{
  "num_hidden_layers": 14,
  "hidden_size": 320,
  "num_attention_heads": 5,
  "num_key_value_heads": 5,
  "head_dim": 64,
  "intermediate_size": 832,
  "vocab_size": 14193,
  "hidden_act": "swiglu",
  "norm": "rmsnorm",
  "norm_place": "pre",
  "norm_eps": 1e-05,
  "positions": "rope",
  "rope_theta": 10000.0,
  "rope_fraction": 1.0,
  "qk_norm": true,
  "attn_scale": 0.125,
  "bias": "none",
  "tie_word_embeddings": false,
  "parallel_block": false,
  "extras": ["capped logits"],
  "init": "uniform",
  "init_std_qkv": 0.0312,
  "init_std_o": 0.0387,
  "init_std_up": 0.0446,
  "init_std_down": 0.0446,
  "optimizer": "muon_variant",
  "learning_rate": 0.0101,
  "beta1": 0.95,
  "weight_decay": 0.0,
  "lr_head": 0.00535,
  "warmup_steps": 0,
  "schedule": "wsd",
  "decay_fraction": 1.0,
  "decay_shape": "linear",
  "final_lr_fraction": 0.0,
  "batch_tokens": 65536,
  "max_seq_len": 256,
  "doc_mask": true,
  "train_tokens": 648800000,
  "max_steps": 9900,
  "dataset": "wikipedia_en"
}
Each number is 128 + 24 x the weight over the matrix's rms, rounded and kept within 0 to 255. Layers, rows and columns count from 0. Numbers have three digits each.

# layer 7 MLP gate, 832x320, rms 0.0445, rows 104-118, columns 64-127
146167129139150102173121121129125129139113124138144173083161090130158144094135143114120144139110092154121121106131118111125153121121148133126126178112141133131097121123114101145118105095115100
169138156149171134132130132143167117149101134153116151158105145124170113133097137115151147145123147130106145122116138132068136114124079125075101126141149142153132098135089113104130163130086154
088150177073128139157118159135148136143130120091146157129106148129100126154138147133124152088120138121116111156105080122108118151159114113101099108126136147085168133171161120142130124158116113
172172148112151110099104121132139124143158143106128143125176148149129133086170124120114125125111136148120122140168158093104126192167092163128130133082167123107178103111104134140095158121092063
095131072124117119112139150094144101153103152183061133118161147137154148094100122122131160198125132175122138122117135153096184138130089130120122114174152118176143093109168146141132125095141134
127174109169085136118107130109130175150122115096150154118093099071147135144142105137122108141137162081144121122115105092152155136167148121140149155110091138134162085123133130139066142146154131
127117145172134125149085168122159115079093151115191169156093124153102102110038089127139157097128115083119189119138088079161176154107089139131123137140141121105100060128110084127172107131122141
135106151126115116123103155102138117136155126106139173110119129118129100139115096137072102142151106115156134102130104111138114118094139111121163101106114126175127164146123163149155126106135128
129136130110123096119117134086134147185113126114153143136109134146110171140098139106115125110083065116144143092150142128140122114134159099133163105124127147149126093089094102129096108132110082
099106106104135128172130109135130142138096151134125131138111153165085114116162127139134127121120119139138120145128095101131114151103138149114150075156143129107165089101091153093123154140137145
125118167133148110118121131140135137158101110107128153149098136110155146116112125128163098130170127127151120101101131151091118137172141149094150148131090135141129099088139158178074161115103123
144137131145143097136093165131151136093127100113126146124129128113099142150120109078117103162091149131129161139097150126148158123111107128099148122109136124166112150116150095146164155123127105
162094137161128141117121146142089135149175137183128149148143130091113113127145075158134164116196105136151139089114151114131137178127135115141146118109106126075185149119106101156138110147128129
135196091111141167113126127160143123144122119136090148129159139076140124128160135111120130152122119165131124084168174108161091141152120128125133123108126099140129145167140151105150109143142143
118133120140125129108142169145120152104089159134136125096117155144163172134130090135110119139156131137113125137102097140126152123101125165146152128150133149115133122129157096114153106080168144
# layer 7 MLP up, 832x320, rms 0.0446, rows 104-117, columns 64-127
082117166093134119128125136154150127097139101132121118117112149117060095105129120129146165175141127139138133113166110167097131130134110086102111141100129128139156116109131130108110134162090144
112136112122108136102116146111107130086127128123126095127152134104087081116090136176143130117070127108154101101134158085126145118101152133142089144140141098110140126105100106168127144145155123
115131141113119110141143148118132135135150091113159146131062116133123109182168150113112123164171126117136131142143079092104157117133140150126132106123154120101138116181104109119122130143113078
156093110159087108145104138149080116136155170120108097118126116142095088141143127150113102125165147147163133145106151146159109125107148095151110118136137179139114156132129157099133108152148109
086153107134135143144140112133124126109127167117144091099157125145119122119095140115112151152102120147094105146157117060110099134164123098138095101121152128121127147113157147119136138114104131
129156116082104117126108133131098117128116136126144162150100154158142099148151117113172132140114106114128130123096123062112125150100086131140142143080104098107100138145152127151149097144133121
166128119108195167147136087130156110114096081115156109088172136147094159147106126111147136146102168127150135119110143153089150165167163126091129128139160125182127107125125073135133147138144144
164124109145123147093132151081157160111165132092146098114097127100126106101140149081099129107154103133139113099118110126173087123171170142128125127106089163155160138132120139156136109103147137
147093161155117105097113118121142106111142147146074156118122130152082191111116100142120129148079132106118083160146122158164144144122111162111158113132197157096121087102134093131113108128112092
154161120135154128116108092143121096115107110123148125100079115124140134116100124115123181117124092106096090138139137131111109115139105129119098171099134148151137146105163141114069175128147165
113119209124148134093156137146129174152079149097147103138086121133187154113139145135091095121105174132122114116128134123122144099130132168135093147137129104144135139095100180116098136106092083
156157159129112130152122130090136175129121133127141130131144119156129138118137117107129125158150128065155115068142124149154124136129115121139090130124131131143142131137115138136112120124107167
164137133126148122129138152137112161135109108078108155083108122148137148091077158113138153128154094168159098101132126116150118139131154132114122122135125110109123090162120112157123146112125146
114149149139160122113147122107093063179090099121159129080147122153138147112092102147154129125098146125103107156166144124112132145124112091116111142118093162120123149125172140156115170123089128
# layer 7 MLP down (transposed), 832x320, rms 0.0446, rows 104-117, columns 64-127
094118121130088149111120090128142151156097150146136137140150175125101126169154107092133186128159137102117150127081143134132147122160113091131132118154160147154111111148162149172124163132153142
136166168113089124120078128101145101110134157143122137136120116113144110145092062152089108122082095145117092112134122122110128133097118120122108140107115137120138111151092146089136132118127112
110147176130142120154112124064075158120137118117123134120167118082093100134124112126141160138082142117164124171103112093151089090112146118123145140161145101084075130103139118116106133133116103
167112122167131122149159144102092085152134108128125088140133137091146148106114096101147150109121140121161162147152135124124115130141101121128106134102140123144117169136111118131159146142106131
130122131131085122135123119098119134149068124084108099097101144132126102120094157154117110127153139114169112143119117110139106149109120141170118109114136154149113162123122109146120142124090096
132096148118110099145097131086142153134182117072168118137117116116105170120133139125123122112142141093143144116158122165162148136121134148152185117134140128117098101067134139132124144159149157
150131129115103138143110109139096154121107137113149054154148146113091155170106135073179192132173139134096161108119152138101147133126110138113140158119092120161120144116106129110129156129140142
128131124130115100091122150101136163151157107083169127167098120126124155103130145116114166088125101109111122162052087145110127159137129115081155160135092187095121137134146128144145112086133160
153113151132124098097123119158128091124147135136112111148114169140152139127116116141129205106112143093150090130142111122141201159154161105158141137118114139074113085146149134182124087092128123
144132101101111156144153103139110168100080125140126114104123126102153120146124118146127095110065144153130121166126100111115104123119108153147112107111125117136133138151140148088120164119156130
131164114147121140141140081110119154172098113114110090162116087106112102124110149116142078143139116106102094144080152137119155141134146113123115167096136112143166112114118129151119157091124101
110164114139125133145136136139119091068131126163122163120131128116120099159111138144083119153121154111120129113092119157103089100114113133134128130161126159079095068138122152072130125113126126
186082151090129160149082081106100129139106107103107122081123146154116122062142133100105142140120099175153122083110152116125082126117148103147111133121106119118140105162123131150141122083122193
094113158146121157157160118123140124187108135152162149119112108113123158160081132107143149115102118143084082147177107099103156098103122137168136115148083112147144128090131157119110089122118108